config = dict(
    d_model=160,
    activation='gelu',
    norm='layernorm',
    positions='alibi',
    qk_norm=False,
    bias='all',
    init_std_down=0.0,
    optimizer='soap_variant',
    lr=0.0084,
    beta1=0.95,
    grad_clip=0.5,
    warmup_steps=200,
    schedule='wsd',
    final_lr_fraction=0.0,
    doc_mask=True,
)
Each number is 128 + 32 x the weight over the matrix's rms, rounded and kept within 0 to 255. Layers, rows and columns count from 0. Numbers have three digits each.

# o: layer 6 attention output (transposed), 128x160, rms 0.13, rows 22-63, columns 80-159
# v: layer 6 attention value, 128x160, rms 0.148, rows 23-63, columns 80-159
# q: layer 6 attention query, 128x160, rms 0.125, rows 64-103, columns 80-159
# k: layer 6 attention key, 128x160, rms 0.134, rows 64-103, columns 80-159
o22:124149190134160091153111039130140182151154088106163092108157155111154145153143169157165069115128083104136096096128136180087173157116189071083086146101140150159100174106165187136118093190112085151139098098129131151155131134060127159130164102
v23:079102123149132120052202172129144078163112101139140072174110074124155130129139208123141129080112135090174120172071172104119114166178145065096141145154078182149093176130103105160172147106146146122137078087154129133128000111107140145243191131
o23:115144129124138117119102082108113149103154148124116146070127153145114170104181112161150116108153105143129176116145112176123166161153138140169135093112174104118135118108217132134085061125137177148174145132101172130118153088152112101129123139
v24:187108136154144086145118148104180125152151090059109153176182165052114150114132119068150162087135126074119118156122066136149143106146125154130138120157126167068097187083127150139203129142078070109067115180133126151175140180149155171123083144
o24:131146107090103156160137153115141112131137122153111184121129197170125109117117189168106138177127120191178072155121111117138156093201169112090110122129138117101110120159099111134113209107145110151181131130137170073109167160093171131160108140
v25:158099081175161143123162164138134110120103104117112162091144089186119200120168090095083194155149074148102139203138207135086169117125123152100135164095137160122083107017096114131075139139112137189114187156091146090196106087095166169202135149
o25:104088136109098120147095081148118151182107136135125084167148122126116110170093139099167066153133178122120124092234162081184202096134180106121117145137101125069105193165127125109069141141084183159146115177232096140150125149082125038031135107
v26:172159123236166122135128120115163137061153122100083131106159125175141166118088116125115166141093173169129093118157100181159140125113128104104118100203133101152107152098194123128121109122087130109112148150126130116136210148186113108130076116
o26:120110065095096115123165154099077123181163127148143154134149103087152168127136146089156122145123122061144137118124158125051137094121154130116076178073128105107099089152092150132138200144140110169086109097188156124094090137097102121100073146
v27:106142115051107118138129095113147226153144090136114133035149171099189147084140066060111202102148167134138165048175135174087153161074110189061138100148151143158107036121182142132168134105068128135094149182145136171122143101119161154095104161
o27:091103132135188168188119144089114073142134129145165111238084149162124178153156182144105101176162156122129075163159099082112104137200102097110140138127144128128181090065073141152147118117193171194086104219086115062177125196184152082094128083
v28:163197139131071118133123112108163220096164140087108141102177161104096175140137125114142164172121160143105093115101137217070203114107146099124122108094118127131123103158152103099131091170135190130093161123119113159122192174158152118103125153
o28:108121103073164128154114163121125138146156102157113104162086134092155109137138134104125099139173058138171107134166110080165071101076129081140154114106099102084129072098104135148121164151145121118133116162083110069137138170115205172099066141
v29:133166123140174079113135097088112087083146146126168159166082187099186097049160118148117112109109109061140170119069144097109120119075126155129080154118121122123206117150115113153145071069098138175116157169191110214054165144195108133079052108
o29:142068188099109142126149163174129167116214126133126139118057080137110129104119067131098165120161204162193106091126101125160137124102164066051143155124123121155069169066144158160138177177145071077179143118164184049188152136153119146116140151
v30:140158101100163180164045088140108164115076171091105124136134117120165150111143104186117100177103117158159120104148103121107168067157115095116144106146085103125168121093131129100091155109104080131194153205156169136094092122126150172091110101
o30:102129159181136087175171130174117109122146075122184091164213142199086115101128176096176109111111120133088107135122110130102113149122165121025134121123167057100125134177093073137122171162104109095071122096113105122106128148158123144134177141
v31:045154097134125156120162162119146125128163100111141102136133149125113123144123185182097093107144138107141081145138098109086123132086105189106203078141118117145120107158130143084129138112179110156090111125078118122131121138094150148148127126
o31:130159097085114108141137146106124116128126118144119118106131068110096136152099138118163120113096175163052143112098187098148167140157082071164162101161135123121199070074087135161141135123127103078147185081106145171103103122085121128181125155
v32:119063086072140128143127134087102110129126078071145109113064124137161098100157104076122076203118189169136124166167204084174114103130116155114169142135160159149118127122159149153135111074140118175115115107141129171160114134176112139154130050
o32:164155176139111155139181080132134123218156169101131134163129130138110116175109049132095150158114121094184135177153119161171124109166175146139097148226166130126087164175080171138132089105121153085132063114107133095127152164107106057086190190
v33:122094147118105106106167031108176122117095128122118110081160105069092154111139171101122092082080131093137120130135167122186106119173122081095143107115085102118143165185136141090102140152163122140129184137083097118046075154135061140103165163
o33:122115119138134155164146150191123107127171089138138163090115185130169116157153146142061208122134112178107137122059043074179141140071080117148126120205169159138074152138136106146127185147084112116107100126167070152127102190151124124066131097
v34:150136089135175139067128155103165114138142163104088089139123183146128159138128112180116117137113125125079133176168092132139101116088145103145148103148054103093114104062214166146109123098159146172151190120081155167127176139107105145081060145
o34:202095156077115130141178098161063137157148151117111168105098112121129116102143137118214125120158135135128119082132160136174107110163050151115108132104134086137148076130003113141133094127151039034058120133137104123134066194167212166158112145
v35:153076154114082140126132123055157162146126157091120103124138127122107148159127088066141141100147091128160141128164179115133157119142121117142144190175137153067073106091070088140123104110140160152090165076160090143097113171180125177141115141
o35:125144142133119124127066118135080074130142162098124091164102108086194129071110134176109140194150125109125082142171075127107092116159132146117100077159117157187147239158166201107119179122122101196114158124167121088141157115106143078150133119
v36:132132147113058119157141161136091104238157116104158111179081125162113092136244029087151079080150163120082163157074172115168102190097130152138113027192101168155136091118198130178174101135119176099149095099190080124174139172147108123136147079
o36:163121135164111190053131106093074142086107156162133094150126150120124126106109084175141096171176108107209136058189132130094067106142154073220204116108096123116141075155129141218109069151155076116066149095044125097028096063137115129097150106
v37:134104053160137113156095079149205123118072090150138151076139074153101143081152132142148179154169128214120089167139104153120100167118085131141093180097170100139120135117106131103062087136125215177173179075088127115118107130159155126131119163
o37:130167186127122113093133196132139129148148145153118085140185148052180165182130119132100092127118064114140143099142160142132136158160107134094123091141099129089168148172110148135202083136117081107108123196186091171119135115070143172052121103
v38:113131094099176126190124096093139097083115094059179185114202032174104159164110109134145154102144169142119136162114147158114122164164079138097122150135152073123123112183160158175068182183150180171087137135071133096120145124152077161171157134
o38:113174179119151169114095182170167178190191107128139119133129145111102110125116184117056052122145071202130165040122129155166145167114163123158130114133142153157102147146076055104180146002062121106161092146095072121147140184116134146064111215
v39:142095065152116158106192115144168167154112131078193184115148164127097124113073128177104144219129126162100110135125063117082103158121111145176118131088090190172103135094078128109094117121139094103128160153144132122111099136103171194092172133
o39:160142182121124071126076166100122085128135168169122156171176176090177141126152122102161098072191060133154153086154179092186135126149186074091104112183150137090094114144150105146157095120111164110126126103109104135131146116184095113186083097
v40:076166103097104133129114100090140139098140115073135123147126218087135175168119130128103099067077137144100112080156180124101161150128136166096155134232126105172166044174137144134096154074098155143150113151175095152117156147105156183079109173
o40:112105089083116121100133161189185134162097107147191128146130114114110125114173141128149130186166103171143084111122128118113112124160118096145189118138164154112134116070147094194115150110211145072051110193110136093128101126152139138220188134
v41:121062126119109150084163125112127176132085074136115142066104140155162117150111058139111123134128097082118146200093114112089137128147125156128123168121112139056122188128124167141137121178132154106096152201139116141119122123087144103124175152
o41:135186138151218158145115117105094130140153141126059145162167150140115139111175090111102125103165136141089113133129196119108139160140066060132187148092091114144105084118146131135130129167165142131135119082117125094136212126169125129101135060
v42:123119188080112118206081082139121116092143192148125126156151165137083142146125182086082066069124175137177110141112102065088124108165189095171201095192172114193113182149075172112107182143161074137120080068109169213141158127096052118118144110
o42:106174065083146082072174123146145140134109102111150127109091114130132122100154129139082212162115171136099123126058087132163152143131032162149122142113104199136101063119138155197094106087158140099178120149134116097054099099198117144161155177
v43:088124145168167160160158103096147159126148093181118146036153088152127170110132128122167129154103139128110069101110176141020121101088102151111166144124134145154192077172116153082107126183166121155153116140090148141113094109099101121129091150
o43:115141125115192161099123149160163115162100130169138092153162074132096121106101103132075129137152117187117166093099126088220106098131182133139100136164150119095187165145105067125160128055185143089140175152128129114126127107082173124082125102
v44:168169079115105100128091116079153125135186130087084178110134096134155052071165084136172112215167148081101090102171080132079164070079170158090119113040120188102133168124134130135154085115190077117148102078166104177061101139127156081102081055
o44:229134169129179180148162159126086090109091106149098111123142136181089174198115118128134164084111109087164161105116145181142134090114197105101133094180118044161160096184077097129055146107157115114200137176125201068223167106101188152133175094
v45:111148130186163168101120137116116111205193155198149130038160162094168070136084120168159114081149137185139108082115166101138127113106150113105094143089158145140210140159124151093170145074122120119131155106131110129087135114100117118108161078
o45:141118133117116143107118116135106184099062098163134102183065130082118198103126103123135170163066125081118145175109121141150147141110068145172136092106091122097091104166154071132162056114125096100149119223160094101202108130138124135176125109
v46:140165110144175149150090138087149128159129195161162180153113085133182098118173113154122146162051067104139219128153115124096105151182137127097138101148088102077160113140089120166131104102111138099131155132179149097097105118129073128090136138
o46:149133158131102144133163094193124117126163122112085156088150160161126248118123102096059129135120164163110112187128134097204078124097174140136181084131146124103096179177119175089123183081153113108114110100139086122212160102176127120152134089
v47:141123130145123124123171108131113160104098162122135137178109134123054174108116181074096063117104149128158131182162111072116150131140131111150159157118116084123112134127116071096116165113110116126129129179100128130131076146132135097133126149
o47:118125076078052112147090094132144114156106137142097166159100114081142159118117171187156106110118125137073107118134071112106014134103108129130124105131118177115123107134103128107090119138037086089105097083185150121097131106134154166175121119
v48:075097165072114112223148118083097072118122132136158158149156080150188134103173187093055146131158142155130152154096125133098161113116110164081187105076115102124189104128099171168109092140105140163099106169166165123084115107109120099121184103
o48:136134185099124134095143156199157189108114073141164092162143122137098092180171084229152108116124178130098148085138076141152126138129145099153128160143082163093076151098185119121101074059080105146147131134117115141149145140099140121138147173
v49:172082166133144082063157121144158190125152143083146116115153070124126113144101127092164117201154113062187175099123196102083181177152113139137108140101077159073170160175099108100155117160135155117091090073163125255129117216116115167161157086
o49:112099096110179123141137108070091039157165110123094133074157160172100172152141093135107182161211038124117108108137069158121051168151125084138084115136116104145074168099127150153096145102182173116127101157120129037134113098156193159108158166
v50:131106181087108124100145087144170129164145086076110231125121067103157066107077166160146143107109158061165139166158133091159130087062138173061100129093133211096126125127143093162131122093172097132118171071138085189120078145076080096114183126
o50:180164099183121169175167150128128083118137146105133157138079142181094122147184126171077141149104133104114128117143112213142165120153084144243174098116149123107147108162095137120162146099112164153173145124149149153121111139190074116143196091
v51:156117084101121137132079146078099118133089134124135141153142138095209167106086134095167100184085161137142081131193137057107105144119141114183046128138098126106151121144147095155150104120143137100067151168123118152120145087176175161109119084
o51:160099115174188100098111125123134158152145139112119163192135124136156090167076118140174146141098103161134167118149097173149131194126190126076127138145160132113069120131171143117073154191104094116103046120117168173125118188136094129186190126
v52:143170121142087088155141132103108141147119161111110094140116129133140088168106109132169106136103088114105090069178090108160129130139132068120116108085083114141175166119133086109145104120109125094136121148105149203134142114095127113091094147
o52:117146115140147121099152117132132108156146077146094178124142098142112158165124151132109115125113123140181168173129124135078106192145123143126154141124128102116118127118096123135121179171141118115139119187171123105129077176168146177141113039
v53:132141129170173072172147062160153074067134157127153133103125108157101155153111127144149198124153147208117135113113188110129103157144075114132099113118176066127106115117121050122086162147102133136157155107131131081140147151141160121148176122
o53:083116170140044146101114142134139175164112154136159140128106113159161128144081145102113095187081059131133178149135104115157103124130149127101141147075146175124138140152124179086170112100062180179081131149106104134160109123141103144135111085
v54:120146065125128118117104106162124140144144132095155116094079076152157120152091095120170081191198091135136162222139187115163138214116110097166084138159078103109083102125150104120114116103071148133187152161153101133156168168102162133142093105
o54:124086132156127148104147135129110101148141099144082077140076121213120133174142121097100104135074106174127159167182147129095056083170154145065086140112089175136121112169148122109110076137131098089081078117108150113077189110208180141147156160
v55:099138145081114145145148109112068144091099131115134091185116118146158113085112107094133133096162120066073129155116143151110131127177112103149140115123124131123207186097114191115133119126058137111167118186178101112132086140170081169122112124
o55:097100125133132152123138124085102160175138066143119130083094180150114098143126062197143152081096156200178138093143110060095123180136123091072181152149133121115099115135161090177133096118165149141165123094098197141112207104128159101092146124
v56:062116093155129129136141125111116091183129090157107128076138116143131173115175131168114207168139095149105172143155095113072128180112075163047121131112132122194131119111163110158087095147082116118121087162104151046107096065076201128111150112
o56:127101168151150178114207119105184128171112124109180109139170132203100086164182195107135073088132107109172147129117156115119135147175124154167136152109099142062155129150118093114118123080129089134148189188152108178134231147139110147072107119
v57:143185121081156159169155117204120187105152132118164155100143022122131131081054155124140139159141102082171141105125161118194078091177117108128061115080080052117036114120184098149087154094215160067081108079127147173184136145170119066105171071
o57:146105124151095141067123092124095057113134136071064115074091102137117156159088106144100140163091138161138121135132130204142109131141202222152111142142155176139135117159090171102106182104109138128123106103074069131180091175187107162115127166
v58:035160094095125088156129101186128087106155101147080202092146116107165091156091144155093167168081068112131142071212061164087125084131113060150118154063098146126107148097146160102099104195163164174105152155090146121063071051153149054144166137
o58:240066157167162151195133146134138141125143083127106098102170109113174126134119145108209128120148144102125109111078178124155194103108109220143121144118155132141126194083094131109133108116112102111188146147162161105127199133109146138088140109
v59:137156145133172126127138127098096103089155158181065095195132080105173058165090162105120110066097120110174177111119134141176098122119145099127097138149153115123116119199152122144138141093178113073110060117161129135104078156107060080147118151
o59:116102089134115162126166096136128128127115081077152183080072162166071178097172110120111127110123178118108096163118208159109134154124168128145098060099132150118143119129181115086177170134157146138175178145113146173186094084189147167101093106
v60:068078116116143147139158109072115100163170095164074142103158087098087110137121150155176130139116131145107103100122162147158137151092099193090086150162150181154112111086203135125138104134135115155173113104135125125134176096131127229134141104
o60:144119154115122122121155134100150122184109141134167047142127173118100212122120154125138073126143135132120132121135126147105206134141067077140115103133163123053129131105117084149058128101152154093065146135075151105142154131085141057077109130
v61:108134165086145158124033160059070158084194170094127095162055112158121154121224139139131131179123130145121162207130188170226211134102132150119106049177168065129083145141165061117101107123103134129163144121128202055126149143152146116145075117
o61:144113083156127147154180089139121144108130083099170040103136118131133129154100102136145134099135118087085174115198112116127089113143039097033100176113151153189150096149099146123102184122029123166087091056144088147131158172065176135135177211
v62:136114135145141102186148103127124157111089179130138087161101132127083135118110167107161171147107132150077071080061144144079104125198140131151118164120171134136131123139154082166167179159118154060133075073128215072199200134081193186122142090
o62:050146083072113127125113152105190171109088105131100117118051170098140144142112151149122090084210096165133148140148156139140143186097147151141114115135113141058115176150125140074098085128140139113133154186033152182080118150171085140157075128
v63:079148114082059163192074124153124154131134129111082165183156138088099169132180124152149135128140106100113107149192079164090136182107136124156135165152134176135116138096214134140184104192126087096068164156122104155087189165110127110034177098
o63:137107128176186137080117194081148139149152100166170145102118108126155064158131106150189193124147140109160132097088135150132189163115152106117133122090062099111177106172099177175113122132168138112063113106078122137152093156168173127169171113
q64:169069097104097122113152137062113112165145094074108174252082126154147198154099112129119148070181090078085181098113171069119067135114123095119151088120117117121088139171136126198120175118103111149134098143148160114156181140202209111140180067
k64:131053156156095167152117031099156125194115178176112193117151120127143048150070105103200108185151125148210134163097153161084058170167181112064177137075170118105170114113132186098097176122103138089114128179137159148109165203161118173141208074
q65:188151126108143130149083154139126064181137142131157199092083143147108171206164154119105166147097086105149143147145148103140098130083122088083059083115115104128092040115170072141180142170122079101087173165112095126111114174130140138076115161
k65:072138113150119163158107073228089113186163082081154118131114124124065159115134152087152191154095142117180121151080123097102129173106150185131089111137157105133223134136036093154102174062125126114101161123146124128159088158155154167145122128
q66:152086068093139126140089151142077171150074156121134096102137076149099087111110122165042082180119185064153159144106130037091156115127148130171167130181057110106142089045077115160134151106201154133155075181085153184115104098089115076114197150
k66:161125117160151167112181153110179127149143149227142085126151077163140061170158136107107174074056193153143164099097107090121139164185134109104125154131082167100114097149108127119072090105116095066180094107129145131053104130178107097108176103
q67:116097096148106122152153105122066159122098182115073152073145152069160126113156131068103153186092134080153181150166180117119000143151151131068067109129172062166147157094034101106165209123086149030028104139165112073175082129099125146152149106
k67:134103095180119183115213144120051096112147094107088131113101060111135089116103087104139094117110167104068173139180133163147115091209063134101134082109137179191150137124079125125130149121000132109113000036135089153141094157084108100180163132
q68:098143084067199128149166125110150098098179126131111179108103110086070124123188057105072176108095083064086145129114078099096137146087036187144143126123117135125199072088056108138112146169121158114133184125198096195126127157156170098163151123
k68:093188116133125122083108100151165158156154107104087234108134138122115104181175062145114142169086131180070086130063173183128152186140140183206143057098149164121160122071070103136210171076096160070158207121146142114144131128109093113095054118
q69:121134108176124158148151123078124097137136091143089165141037155159137120095161104133053100129243097057100113100107113172083102173145209130113102089123145120129120121115123113187136040106102153197129046117187113125082132124156103139108153090
k69:186060148121169155117141168044095118109090128148127088149094140089097093149147175086068109139123093078068039124070117118179079149120166151122185058111135144134066138134108174059149064138171149199090133169090108077125147073146121127090104082
q70:148115088160135125160109146136085156100172113174192168158077105178181203125044134115110133155121159118093120177071182122128146133139095202137056171110137106127130158183073091128159113106131104073028159196138134102055131209157138115132102219
k70:180084166117078218175083107179138012098169104180081098125133171135101159146174124125133133167099081127104094138186118099142128127176130170104140144159093197159122129180067083143114106113164129121093091144213065172143106246135166119057105165
q71:077102151124138143128121172125161167148112187046083051133141155167124107069135108133101099141198139140115099137083088192075094200143158141101150088111161095136133111122135138142130103111080095061115082125046170129139098231028135140134162163
k71:096086108091181126068175166044185094110063162124107082141107155139103105117119148122110204160167094151175171140122016201210150155125064082110128078131092093172123100101120122195135122083181120125121151165157174098155163105069032102143175136
q72:129157094152211155104122149082122066113159156156100145126174173193106157153177161116148058157141152139156099141089136151119127179134044137140068142116090140135117123157126069122193089107104154134151134112125082152122173115093172162127175141
k72:157094182080133129162096055130115092159118149121114156127133120181089149139150067200146147148133170196088196108173124132226111180117078089121166088137182129114149121117152196190079119104114071175149143098145119071114180149127147121112043087
q73:089088165178210200137174133114085102100142097128122075083113195121116122124150137076110132158180096158150163091117181094156103124170151080140098110017086100165214107168142087137188148173145163114145148206168117113087115111157118138076128050
k73:115124086155137144169192121112074130063133142125117186111153147141083122075097127156103177093172154093117141139159138160086047121106169102172181096106112081121205133108120118115214000040111064064115121138138182154151134091154160186141135146
q74:150152088148151062153128076153120103121081126178142162138207110097114135127079160112202075139176147115118146126139079171074073155153213104069058102082109071055150136211121151163142127123060130056133135166126152163114112150157018157189070173
k74:160093226144143141142182163169108141075109141045140157026096154205132165194095107146132101054114124153178138133129134174080194144080141126041137135171110080120125108162098127120165194105104172094111119063177176177121160107101167084139118106
q75:169145172077150060130123157161056089097111083097130137086107138152201117108212166164165074147168172085137171166194146047195158113142131174091135105125089049116172145105137167101133090117106093111165161134182072158155141105116044164085127127
k75:211138111140173113193160118188061121110163132151089138141116114126127117093198144103196162061141109130130139178085067161168151113180132134095105133133194077180199203103085127180127111143128174080097095108223111049171130063121108150030152124
q76:107174203104073101118142095145203120086199162064166118158152131117075094161129125142103168138184100084148096075150187127124154185121124185118073087121096124121132081130119174148158163155149177090130163095085122172149078160121093143133113132
k76:128126151128139124117134137117159014161146105069082138111114137149094141109169203086146141154146080115103136054140111109114158128147171160183130100105138003100146126161101171081076128131118135151168133139123137130110137106130130165123076038
q77:175187116148163153155101072103134135128195103115147137165065149196085103106149121100137160105068102119144089107094116100104107077140210125135177157176117089197170107107142094147160185073187141101127104118201110084117103105106145143137091139
k77:137088126136136133195119076117080198090145073132160223117092120190106100126117114129046255123170149155144098190084156149106113140103100134125140163069110080140096110173115116154143159174141080094169099093083107086088076143163168102170123187
q78:108099144101112144113124154096111157057136139120168155128113088108068055189133199171122168120154102159117062175143094076138138108162138188148101186117103121090158078196150149088119151144145140105166152121112162154048142133065127142136048123
k78:104112077098144130127030098108178096135195092095106139146120142080186104140132094097104117086152137103083161115140103100096093130181153126088108125104119099073156148178184068125152123164159073125163092114178131128110124175135132100067062131
q79:114107151156161122194094183108152117126110112152200137167129157132154139135102155063169083144140121151104145128127112102082059173183115123043078138101183130137098157094120100094143167114118158112132114176154120140134125076191183134175159128
k79:133131159107106154136084131086118096147142093084157161165134087139132131155110172060150088083061157143091097142152141143131158173101147156141142106133135101189091141137065104138169101132114121104124105116103167153129080154077166113144133075
q80:147090134118135110101089129160142192139080109153120160090182082154103161159147168058126112111169224111127134067111124114108172094113116122138117033156195182180095095112123134135170137046205131130149125093176090112154092138139217168105132196
k80:125173071115121109157164099165123105171000162123154128132110074134153121138194172088144142142119177164125059101141106151150056066197046120073114137163165178176166161128168066159119131123146215155101157085101135161143099115066182124073079145
q81:223156184154087125109133108158068116198159129090150137148123165159157117165036115106212142181118080124116172144154108162136134139174056143102126133157117187062091139125166058055091135084129140127131105221149078081111132106142182147166125048
k81:103078132223132106190151076177113170073122140075141209119149153180162125037106078083152122188125074191119138142123122149110084091133110135136155154131179166176125087127118185155136174103119094188136175104153143179119131120109099118120088075
q82:070109110174183165074130137109167135154118154130168136071038145171112096096128104104120167139128138131055108105079164145134145133165168161093069129177122090082131069087104092137167067180119106087076148106097109103198035158072121058185142094
k82:112128067154133102100081098111162099146164097060097152106057118139166188127159082125127132156126177097119105143113143163150134164069060122210168087122108118154168120114129208206064104105216138109082087139172150159133166118202113029233121136
q83:147105101223084120120085169092139120119191165103124119094106101137100147102121149127144078130059133090160117107155114105103083149146069070192083166149095149138166150091176122135172201162122147145144170173128130137060115159071109129149080139
k83:131120116142067246165152127205136111119150129122120164185067150167065137117188161113085089090097110125116172163137133220104088092120060143173129104146086151129120112161137094140155131212153119141173145104062125168129078146126135090117101043
q84:108152158125075138124140121107200120124113136169123164199167058129183139227142091132114079132167182085110105157244066162141133052151141114103101147139130145129151150121173136068121179102174138095114083153123136132191139136198151068105200140
k84:135081107135149146125116072146106197135047158146178065102100053135099120170106131135146179157036182105124128160121138111150122084083178125194137148152149065108160178146117148122183147080117167150139082127070139189194179180132172142136110136
q85:113094122105116100164178132112071126212142143110103086140132101095138103229180108105074132125065183178109120078162106096158128136112088099136126120095096000163054108119089147104190160075153039193070143086206106084068150155159178136143094102
k85:114149142153155136114188081184120138194082092140146206168114093079120130103133191142099142069141134068097180098110099134115066116166160116186082185160150095096169143081067060101144203041142189170059120115137123029068043111128114190082168141
q86:172171106122161098166109131116159128169097200170100124108153157122112190162126194035186168131130093138112081119138118098124172089180064092112099100133116110085145075068152191115090107097086128123060134182124124077100115139136172108052072150
k86:151108182136098134087182149202112144068080109100134120135163139084158089173085158075126116080076177125205120109159177090081144096109073102120167135192151138074217134130122109098125162099117120133171137131127140145130091063154137065127118136
q87:170177119148145069153100064125109110139127087149146121100092077136153116055072104111165162117080100147074123061076096134104101121091120096080171177108117169118087149159178121121109145183110182190145176137135059137128115137131107156130173024
k87:084159066067162111086111139141088187094163168133092164074066094189088094066140119199139146129136122125126126106114025110092192159075145107225123084127131166143082096130115065090142127169080170198137141174136147113129067146152188134130098147
q88:101110140165090147151085078140156115207165143165118148135146071178112140095164132174134166083182108102155122126156123120066116122085098131137102150128060210135184107141116165161192166095139087110141119199134140052158120214182123149006139135
k88:161151183116154180203144081168173143138086116188131056099166170186075073134144078150183117141070088133120071081160175225178082101106189138066073130157147135120209178085102118096155123113104137118173158156061136115108196121144135133114152105
q89:110145122197044134131105087169144108138120085102089095199082146159065215093145064048144152170201183161151116150191147099101185188093101125216135121155167157162141047084166184099105120120044118077145142130136117097105119032152097090175145131
k89:177124109140116082128110115108186148117117198188181151121108179116217165137136152105091167161160122215164145153131175173104116111163192185113144084056161141156140105135158093163128157149083079143059081053025084156077123070145112120104103038
q90:081046155134108128088127067102150201060140148189189137131126131143104085146158159160140085153133147159117111163108120053137156146133116113107068138100111131108115086095082134127130049144120102167045126199111107095164101065102153071145107104
k90:137087223149161130091084121081179151131164132162086112153068106029164095112161141062165046168104156126070109123219118165010080083106140126091070171137092158119118133120149172148142113092156106151142126060157193106171198085146092158177042116
q91:186141135109112133172122134095134141150131087181082148123133118165166108139177147169119160110131129087125115057162171105136084129140138112086178109125074051132165079141097102134124157121106138169138164119140131106184157136157130141116121142
k91:113151149094111081123124162099125091156132096181109119098117160133173083137153098105112170152171101134212066147139183136092138137147159105080170082163109081106072174157101125066161220081147190143167114128163138140168083162150157161079129183
q92:177135140123154130128156115135027165126115117161100102096099056100122121083164086109102090173171091111112142134161144134098076120212138149111150127069140189136160121075197084164125097047139109129141188119196059128158157160098156127098063123
k92:124101118179068111181200182102115116127129182109183143155148124112136154135175105132080097150078116110105078102156109135107101117165145020169128153045104134116134128130093122083153124110123155153135140217149132096151143142118186102135147118
q93:174171113137135145171191135096079176062138089146117153184111131130169126134167145144164156071050155120126129100136080117035152196079100170140143128119078159161140073095144129182095070115059095164127126090158145100157117097148127111117064169
k93:142225153091108095094181119170135118177189070147167105091155131085055122191131110179165173106076079144213072137148145101130098129081083186184126138095079157117060121128134081101177174101084107152125075193084168030055127169097070170158076138
q94:127053125149093181185119119040107160160131154084082131153129146120103226080101151106171177085122162130123175193140071093109069137137144101150176145096102085087141102108126131123212128109143075173116088150150113176069144138116069150135059096
k94:115100110141109156146033065101090116147175155213090144139093166065095096064172127090131131106036143103168099140159174134150118168168053123125182108151205117088105158120137045080093064099114135045171138209139123168054138125119133112117157106
q95:097120132146140152069200113077135110120092178136141114236136096112139137159165142139108144130165098201199130118167130098147194103088073116127130113150173125163103220107178188152207158133149156132087141081098123152142179093202115118084120131
k95:167147076012144069127102135112169120098142123163149109148122181125140104119079173116152140146134242114131060128145128142211160139173145168150112175141227115140133158098181136093127121181086180159167167077144092145117061181100098178111153184
q96:110108136157205126143158137078110095087134141122099174117108158170081036132113203152116144102198105086101072075104160136101153097137108152169134139109099089147160178083120127132123129136115158095145149184050164100155169123115158153070088143
k96:190064093172212158139119112079142164158113108154060179109091134072144115144209140034128106110180187120200123105156222145209145122118116095097134126139040063114231101128072069102149125138182134099179178129151098130129203134148108107166073137
q97:088125130104086194146094099110134135236104155139122140127148141135126123111230155109156100137101064196144148111223137185193151131071080165111175207082091108088074152000142134145120123115116075149108064118102182128184092130141155161081150116
k97:098092147153190054064151029148121191122132124131136081120242054105160048131120140055188138150086153153116135123187143149096138138176127134145155139160156150076125175114124140097161173183140086124052149107130157105060184052152103104181126111
q98:150160202146171140114129130056071125199099065132205116129134159095139147191135105133119059084100093122145135120161138176125141155119177047129138167076140128128125213107070167083112083151136120151159220166141205079157098102182110110111159111
k98:166137134117089151106139081133096154103096151069155106164162154165113131141171107154186109096158190100110172156109212187097154076152195165125189209174124065130142109120116127116181000118222155180149144095119126120119150127135154167109211051
q99:118133126104229011192153079116154173088149043195154130117095071178110151133084120118129132207145160203172112156161148139164082151120166097110154100113069109092135097116090098140069113132099235080105220183107162164156132086142143112121079116
k99:121100161119111125154092151121205134127137150075079123070099122057184183067137155196108147089135171207130143071177145112112241058094200160127127176137055118157104173199129109122102129106057142109174151152141128098161164143128120128128082096
q100:115200065110161082165136094099168087146069127141123096169078159133148141112169159099144160123128161120120122147080132182152166092158106040063157073143079139196071113158103134164086164058108035124114166118077197086109231137115141160170146112
k100:164064132041083062042130048152155111129079116150057103108091155118105088082093097085169139117066129183138198068077140100150113073229136088098141177081126112059099017086011132109073061160157226115121118091076170121099146138181169092126152135
q101:184157157158091130153143091148163101068156135112164131109131127088044134103116173111140118141091141155075146091054154150158045099155173229163134073150168088154160123084183139128151158158109037086093116089155167111134047093150125139136120106
k101:127070130093076101189120165159079095145122143115146095071081157144102158072154104063150135122125078083107103123107110195075126131160127145097116111106158152163172149118187170075154091154083134117088121095123255133113085101128149157190154155
q102:149147104154139099144162114114126188113147069193128150113087172158097146154170074164077088150118141149174126122143128121163120146097127156124088162154143117132073098080135165136068119136117221063131129167145192184120133131169086094154124161
k102:146071112195136121151120129137151123093128060147119172121145171102100114185127127077171097123148131176147144134130125146112137096052216183123128156137100175111130132126140132133094128074110133106178127097164069091131146083090127097176122118
q103:103132184067115100163090146102110035104180118186129143126080140093041120216114168163108057101136186173128161132133153106156110112075152000089054203179220208096099150143131110143108112134149178139109093153123108136145128154103100090112110130
k103:120123117087171172100097147167104168212131088125149155130149183130102153210169126125166145111086177144046141145169102129154147134104100090118109197154109083087074107113114116165114087049140170115196117126176212180197134062132166113156097101